config = dict(
    hidden_size=192,
    hidden_act='swiglu',
    attn_scale=0.202,
    tie_word_embeddings='early',
    init_std_qkv=0.081,
    learning_rate=0.00184,
    max_grad_norm=1.0,
    final_lr_fraction=0.0,
    batch_tokens=16384,
    train_tokens=130000000,
    max_steps=7935,
    dataset='wikipedia_en',
)
Each number is 128 + 32 x the weight over its row's rms, rounded and kept within 0 to 255. Layers, rows and columns count from 0. Numbers have three digits each. The size before them is the row's rms in percent of the matrix's.

# layer 10 MLP down (transposed), 512x192, rms 0.0926, rows 193-215, columns 96-191
105:184091113146095163092185195141085087066120086156082105105157081096178067052145195109123108111103102123169124118108119129132156135159127102117126185186113155150098134100125129155136138163165076194085097139153122111120151159125101102142111116147116141142127165127094098199147128102078153104
097:197110145085115157128106122152157119072112105149166139092147137118148135117125255108099081085123094159110164149122134127136148130149142175163129107124102128127136101123118112135129140143099116121113115175141143090140115152101144108116124119142159067129177119094183166159129116169093110089
096:160090056148158191182079164081140127135107073151125083134143161146138174102083127114123121096074173178141146137133111134144179123152135123125165117074117190100132090137104205163100146129162175122149093098117168143105109164144147114111141147105100123182141164089129112068088131150133116135
107:122155142127161057098126114145148117194133111145138096163030126099111135110141232129063169122138147128138187118123190107106074108148137041173076136095071108106148135145139070121153140156183141165119101121132116180106144085143145128161117090117185139093128086176114151090125107110129163084
099:133141085164143120145079074079141091127135129163064121159069133121158143213145077132109159157134126119134156109110085130162186106147097170180141137128127058118106110133087149097083160099196099145120100153101124088201117132116200080149131169105203148133134129101122114171121163172110134093
101:157110132148141078162126147152135121106044176139154156130127031139105124134158228134139152139136190113110113115126107162121169140087114155146069125173187120095176074157111107110116081128096189121133101138094136136164109106133158108175163131127092074131129162102111146097077173207113092116
103:049168158109134090132104149175130139111153119149178133157081170101127123133114183119103102170120140087160156100121109177119145145062136192214084114144158123132154102113087140109147099159088091100168185141096092154181141207134118136102158161132104070134137171145174107119143128147073148135
103:165123111186167168122151145132143111124159174068164177134183162113108135161129246091055148124123125118145158134092140156130099104094176130153156147195195110086104105200136177099139156137209178071107172130100172141085183154126133152153110118092126139153118127158106145126109087132112135111
101:040111170085083091150130074135117136102150174098096089140119177121125140140214129124166093119119140155197167128162133061189187172099178184191105171122119120115128161109084136155166157142117099167111136098126131132164158092113117102123161129178110146154110153144108176140100147114142142145
101:141124161152105105132123144133163125081122129110090157121103200094104102081137157144110165136164114157120113104109107171102146112129145190144149136106108097112047178136105097170106127015145146147143181106092178137157115146087104160153135140138117083095134153133188182159127133154172140145
101:149141117171113087125095140100161126171136106119110135140112146159137109123160198146109110110097161085090109139061093162138163094064197091171097080122097155117150093240129130082140154058182180146125102087113137125115099102068130152134180146097102121142109113147104098146114134149130161092
102:146100103145129134125097176184137106137095082129097142102133128168143124044140140193160159111144123127089130175067096103174134132107121156181166083151116125129212117160084158141172062142070125133131137143192144156148121101074155113161111138093156118126101177069128117098090114128070200145
102:088080053118100130125156129130139164170113149088148119158090153119115137152172000151150106101139171108086146138175126107179076160120122146142112187133106199115095126149119090098125142096130102176155197135112105131105119184085127062111138077112170175099165120068175143127072130109156179092
085:120124096109139136160089173203100137182153120087112112146180147131139097148104000108149126138141132167146134116203159133147135120129135120138159120115205112116109089081175143087106148118112161110149156108179072132157117084141128145149137090111134155162140088128141140148183139108163074069
100:128148134131117182124082171185160067185147159185067136105163103132143122119130000158136104181147185194143106094105127158153153110185140105083126074101124162150137179182175130155109155107158118139133153164157096146124147107127105148144122095109112140104161111151107115156138223175183122147
101:129160112122147109125157110109143109162115097113121085194131169091107116101150163139111116165147132150105103155113162110128124143090100060168131164146188102148132096131059107158165140073088174085085135048108185179124175109178134118085115124107113113139136155123170172123180195141096169158
106:149162149175165130168134113148088137156144154089103098167149096073104132154140130140092112165100154119131154171093153142085111145097051141183215147084101090137120053146103143103127132171128158076168125158121150088094075169120187139095152138173074088132112115128183160156115063177104137142
100:081121112164123146124151178105145183157155160196174134153083130111158116165103191157113097087064131139145241130114100157135148176148134067105118122166143054142105113173101081126155146140098136130132097133151133095147177152079168146130152126078124121117107156121110156083122098122137104131
100:105109149112124132097127100107119131093178163108082145093127184144124162114143173095168124108123121122184133127097180142160190112144080102077117075077161098112150067171104087082121148181118087137156142101093110153122163088108088112110170072111131146094145166099144122187097144128101170100
095:172100138135143122110105102063171086147117127093143170109134085152125182139133036127083141088072138140197100120141080155070158179157109101101136133208180121102157162110119091063112139125140116136168177122115187154171146099163168144149079140141144155072103149130141153170084096142148159080
106:072143106134125196169156174150154052101115132111125127134138144143110102066148109146065136127089192073134138136100152129153101119140126096130137107063111095122129119123103136191152142108163185137152102082154153121076100074066082120132078110076128143126157149156135115135124129115115172127
100:159108138169130117165095148157152134117105086097127120141107070127077126119069039182113103079118078155058101085138130143134122136145131126112075104137095149167107095157132116121119165130128129083075110153048126121145125114080145141148136150060102110089078169107087119124109156134126119150
099:128090142129118147107054133055128148144166147123119129144075109176134157112186202162159124118123066141063144165106083158099154078147137149161133147091162085113185104106162090114122114117126151119088126138100159096068092084161101208131171125131152179107124101103120134075119087157124121148
# layer 10 MLP gate, 512x192, rms 0.12, rows 194-216, columns 96-191
095:174161128119059176108089109133162169182169103159101168124173155137120106174137137117147131150075095102168148152135168120147124102168086151146164102117120128082113178148160107139074112145135127142096159107101168098164131112121110150168071109117180074074111096085162171105101124136089088187
101:153094136140154091126131108072117092085107150179173189134204113136088134143129128102143091119085110192172114085101152110078166128145153074183153125122093078135104118073110147144106079091182116176099093186101152128130133170166147187080123109185105172148148115173098097094138134143125124166
104:098122145164099141148115092142149077122102130138102082180185128130086109155100144151079090155089139117110102160170144191127144141122138104204094057101089056139140083145106051129112138164169140084117178139097088115171148113134136115119138123123150149112121093190134095095085176135172088155
097:151138115185135109088169181062089117135146108145068183108125120138101113141148176110121133134127096111163089159137095154124096098192121168090158121128099094149097099137116107166100145104141100126193101106182092108094084121145159185119104153080091105118119087182118101098110070121114065100
096:128147141108153173148134133153130146111101114152123103172145089119139169110188160156127156190142127091100117136127122127078169131114075131134105161104144108098119124173184154080160059177070106105103135090195135116134129116200212157118082149129117128131096099139122133147153167191155094126
097:122132149116205189137154114126167132125130097154200115146114102110094143131060138136107045107171108098133124140164146136113154161127070122124137131213123143109120083184157094117134107084186137131109140127059138089155100129105130143155091137134100119198086079181197106086102159132097105129
096:148100140116114148134077124131137127091126112171118048128094077091090110128138140126145142156158079168112083171136185116109115103190159173136176141113139102092110121107154122145156126141156179195160151196109160127140152106064194102149142118134129106183123153152123133099115068138097152112
100:172110054162101213189136093156118109150130165126142109160096115100102142089121153112130183167145110082142066175123106131093159101102073079168119107143092076135109124135175142123136153150120186104184165075140096127158148151102141123152127099137145165112110134137086169118137101138112076148
100:106083112162133095163088104118096116089152145092107096190124062079129105169088117099088086115160098112138123158125157089126081037120165105112110098086150103099129085165125118146149145144163150116129086157084085144107100147138155051103101135133096163121112088174068164177158144172153147131
101:110112187156110148206096093070183059104177194135127078116152141104077154113102149157094111123154132158101105167166157113089126073152133116159155128158180087105048134166114068076113125094093090089119178155103159143120140107101101160155168101144143152117101111114095081119082166112153179127
102:102165174166165170061068161164143131125110122193148168104108147098168127099082139087131146164067191085148080130071142148176169095109112159137174154113145131080132097077118147141093129112101131143116104165152149166132093100100133140123151114144128092117153099130159169172098083115133117096
099:129106110101091111076130130087130039070182186184124167197131078113145144091176161123067151109138105105102085122103180145115186120141086096143157161094142107051176141097119137104134162171095134131145090106219115160141096098123150172145156086159125085184153095132109168115033102114155085106
089:117158108135133148121069103210083148176124132111135146168172086135175115163117121088115125106148133198076123100096158073152126109132095185152146067143174148139130087115105093170095066103156159123117043094183135119142121124205180141149101149103091154079124104106108161153117097143132096106
100:085137165187129140125162140186140108156134145128094163136080140141126141109076161133113103172188142065094131112123143127067131112180094157166101118135117093150169132109123110115118125081175095129092084090118114125131133136154176138087171050119113124069104109129155116122091113216171166127
101:127121088118095123114164100117083145139100082115130132110150042141079170150152142130140146169069134141118121149123121121158133068124125125128092165135118121104163124144135092085159115125205169168164162117126160107156138149132215124158169143165170074196149074119142137124143112163128167172
105:173109130121153138131110146132095106184117094121111103129164135047094174156135140101082138182139156128140104174177147138144165040191089180167182153059132056147058142141108113129170097184122111114131088121170065152147133056158148098132153077128141167084135128182146107130078155084185174140
105:176156192058118169140152106123163169175142099092149136124127092134099107080128178106164175130168116180137061108105133095120117117125125051147149105085156153144149155132090084148131130115116088103146117095119139190083077063140083182065105121170043160125143096100114119163114058099148091162
099:135075124138094125089112100093128142164160092126072042124137136051137151115146126125108101118118100145071190059162136097098128162161126108186214122154087102088161109149112094155126107114105086126168085140144101179101134064096129133090071117176154132132128131149079138153139181085184147132
096:152107112156085129171056125104068074154123106156087089074161091109118099119129105112121169153115100137097179171149084121089115165172116139083152081088144030087108096083121083168139141180121097093129101143116146114094160125156169094140118114139177096118148137104118142114106137116112164087
099:120083121133128161170111167119105083177107157126115147128113129082092087143072145146080158100126058160070095100119091140131104119145116125096165143152071119129175152084133106163173078103143047081164153167107099068164116174124123104121071099149092160156151121125147255124185113191173106157
103:130128177157116154092130156129112119139164070092112135135135118098102122062087198159150141122139080150095129115119106150179119189163166124132164135090084113142155147147129116137092186086097155129197141089091127162171114105208126133060109132104103106109181048123160165113099168137121113174
099:155130163086150111160102102098122145162110093141149159175110100087123148164115154099136194181106132111137159095069122089205104130091182161104132129122097148085152151081178126195081123100175124144113101087136108159085177138130094098139112095079053113138133142130104133134190095124170102143
104:116091174106121160169101149145141133095103165170088063160178103139057104091173115095135149142114160166115093117101064088136113122158156117203092179124112071116118071085143118113103049136148173174082107142107109162168078137095182138140116151161157090093092131143108186133145190163173176156
# layer 10 MLP up, 512x192, rms 0.121, rows 194-215, columns 96-191
095:061089190133216095063131082164124131108102196118176130167139122142136148137133129097075084125163167146119160094063119122176115128133115129098157171149166182139122101080110101177158065082131045141137087142130122104149103105131123125170195146052096170098094120164093120108150139131159130146
099:117186113162189125122146098093165102136094091110148124150095142076114136105104113144111201116155137118146068130110112179140145106139126155101133068098115117129232094122127103120114065157212153162134101136080158149183115131155118124145122081145080109134079103110194141064107129121058115148
104:195076083172169073161128176094160146159152131116108138199121179172144163137081125182082152156146111148145145114161166074074079108115090100060130195131148119128125094152158132162134122136115155143088128079110123110106116107144168133152160162116183128062152144145090096181121120185137122089
098:186129077119136063168135135103093101135103120201137090143150110136167176172152135066129119165120164116093161093134171129126197109186169101102071128124111154134187126117074138127121131124092097122137196139175135119129095149111118170144152124135108141094125042139148094118149095116161084115
100:133125140076112148102188127128153122164139172163172144217142167076189121177130119138188152160123111134116092163096170102096182168163138123111129141110105142085124107131108172171178122155100118108152142109123181085090079140127089146100161083112100137068139209140149132096160069134126146158
099:065144142116082079158077130085099115121093098170120099128115147099127119141185122091148151168176128162118131090137148089153124126114076136143078114111140103138110082042111118181092139091117119173113152159164134139207124063086128152078170128082125128064147146096153129118119083158093127111
098:162119140131114150204114054095139138184121102097141153107122127164132130131179114130107169109143141121139120075115092109127137074069229140160086142111075194165103066135071112110120137131103092132121062150182170101119100146102104177102130075117169161131135151092097069101115151140136177107
101:107152154151087131061150100118127165123192105108122136052109145099100069119127135102107088130057143154136127143032073129133074145152116151090101192137098126137113179112113088168142130110137118126166104093069155143092170120148177198179177184091110128149119084092103096153153130140201080117
102:166163174120081106134089125105138076135164142152112137056141142108135130099157163171117085114126071110125066201174114193151179073129129148109189072092105125151107134109167156154148117093202120127130150182040101116125153121180167131079093151153156151110126114117156159122129124127176150090
097:146153145144075172144121125070214170138161104175128102143137124123113145151147139083157146090116143189146118172111108153155071138118170201197106076092180061119093149197130173084095102211119176163132173114114148110166138116099143143111133147106100113075172119105136087152140081135156135164
101:138132117197125153078140111189058059117099091141128171146091157108175170164077154132135136155115155071139194135169153121084121117137108121105154165164100061071154173157131121095122140158168112157131135106124092156114099182188085146100125130066072185120177099101116073103156098115110147134
101:149149077158112160125144132112118142122092111149101082143105123129075121168149122077104105113117199154122141170167204160175107167114140186155146139131190102137108099127090166085125145139156192124096095187155163188158115098132097072104203104136169136161128120128164131077090126093183143075
087:091079110173092124147087149211138171169132130175186166153157151083122121136113160122153143145158153150103146145050130148148155151084095097116104130134171141087108112099162171157122138071131092115171139089183099121098169132220096150083081145154112141084171138083164108152111101128083123121
100:055179120118175175160170181149114164129154182123100117141079142161149121113045161095083157114129153152067135114117165111143132184164125121123081064166150110092098115125145166082105129062061178123118089111075116156128136116110197148064134099081079100084164150152095119104123074186152165151
105:096063076148098174147115108103085179131096131172133184182085130143051152144162168146109113120156088083108156154068095121088125138164099156146138087163110159131146154168092126074136145161127141121094177126186164132170153118074097170109193114166169073177160117144114073100160123131095104153
110:130097145100105080156131149119156158112174104117138146081171134153059172117123120101110139111126170162119124126143080156204081124132125075134252163056091068168139109125148156164119167088112122087139162123149122095133108091126096133167175126189147185102091121108081130077110118173116152189
101:093091124145136163118169129064169096142124135165137133096074096147188169071074108154173130165100184144102167113163120144131117203117174105131125091080066057136103145077140179166154086037084119131072109182108093123145116080154113121124136120164142105178122140084065107090098183114163176133
099:149106151114136095064131162117071123192140151139057164096135127134128103152119155103117173139212141121095103076127096110080135142154080146163162108077152093141158074190155154114126084065156108113185169183169132120117163129134123045143148109134100165110090146163112095129145072125122124084
090:154111138092155107089110174142140102124120114120141069118085093074098080118163105125083102100167129165112082158142086110071165146161125130062137135118148107133103062098185065077132065127133146114102142179125231117099137136129123154139210100163134091118125138099138160185141120090137141109
101:167175086138121107100156131080094187167096134078143159142108081154102116129115128109173156024174092199134077169078115148137170093153150130108114113105081151077102090134142154159132108145130097128139148111111179153168090077133109162106120096132124147109094162175148130112139179174129143164
105:191158062118160142164147190134063063139153152088098121130084172159150153072090181174121079106172038139110087111073158178174111172117117140127122086150128143121165159157141109093096139123141149165135165082131120146109091132115124122060143181078083155141135135130141119148146149127163121201
103:112140112164096161101129110096100131098117160085126155062075103114168100131071137129123140147173096175075069055121081101091065190139125061125129156140104148112118154173153171127107173064127186133087145128107126086148170148159129112096150174207165142148142145138165172151150149134093049166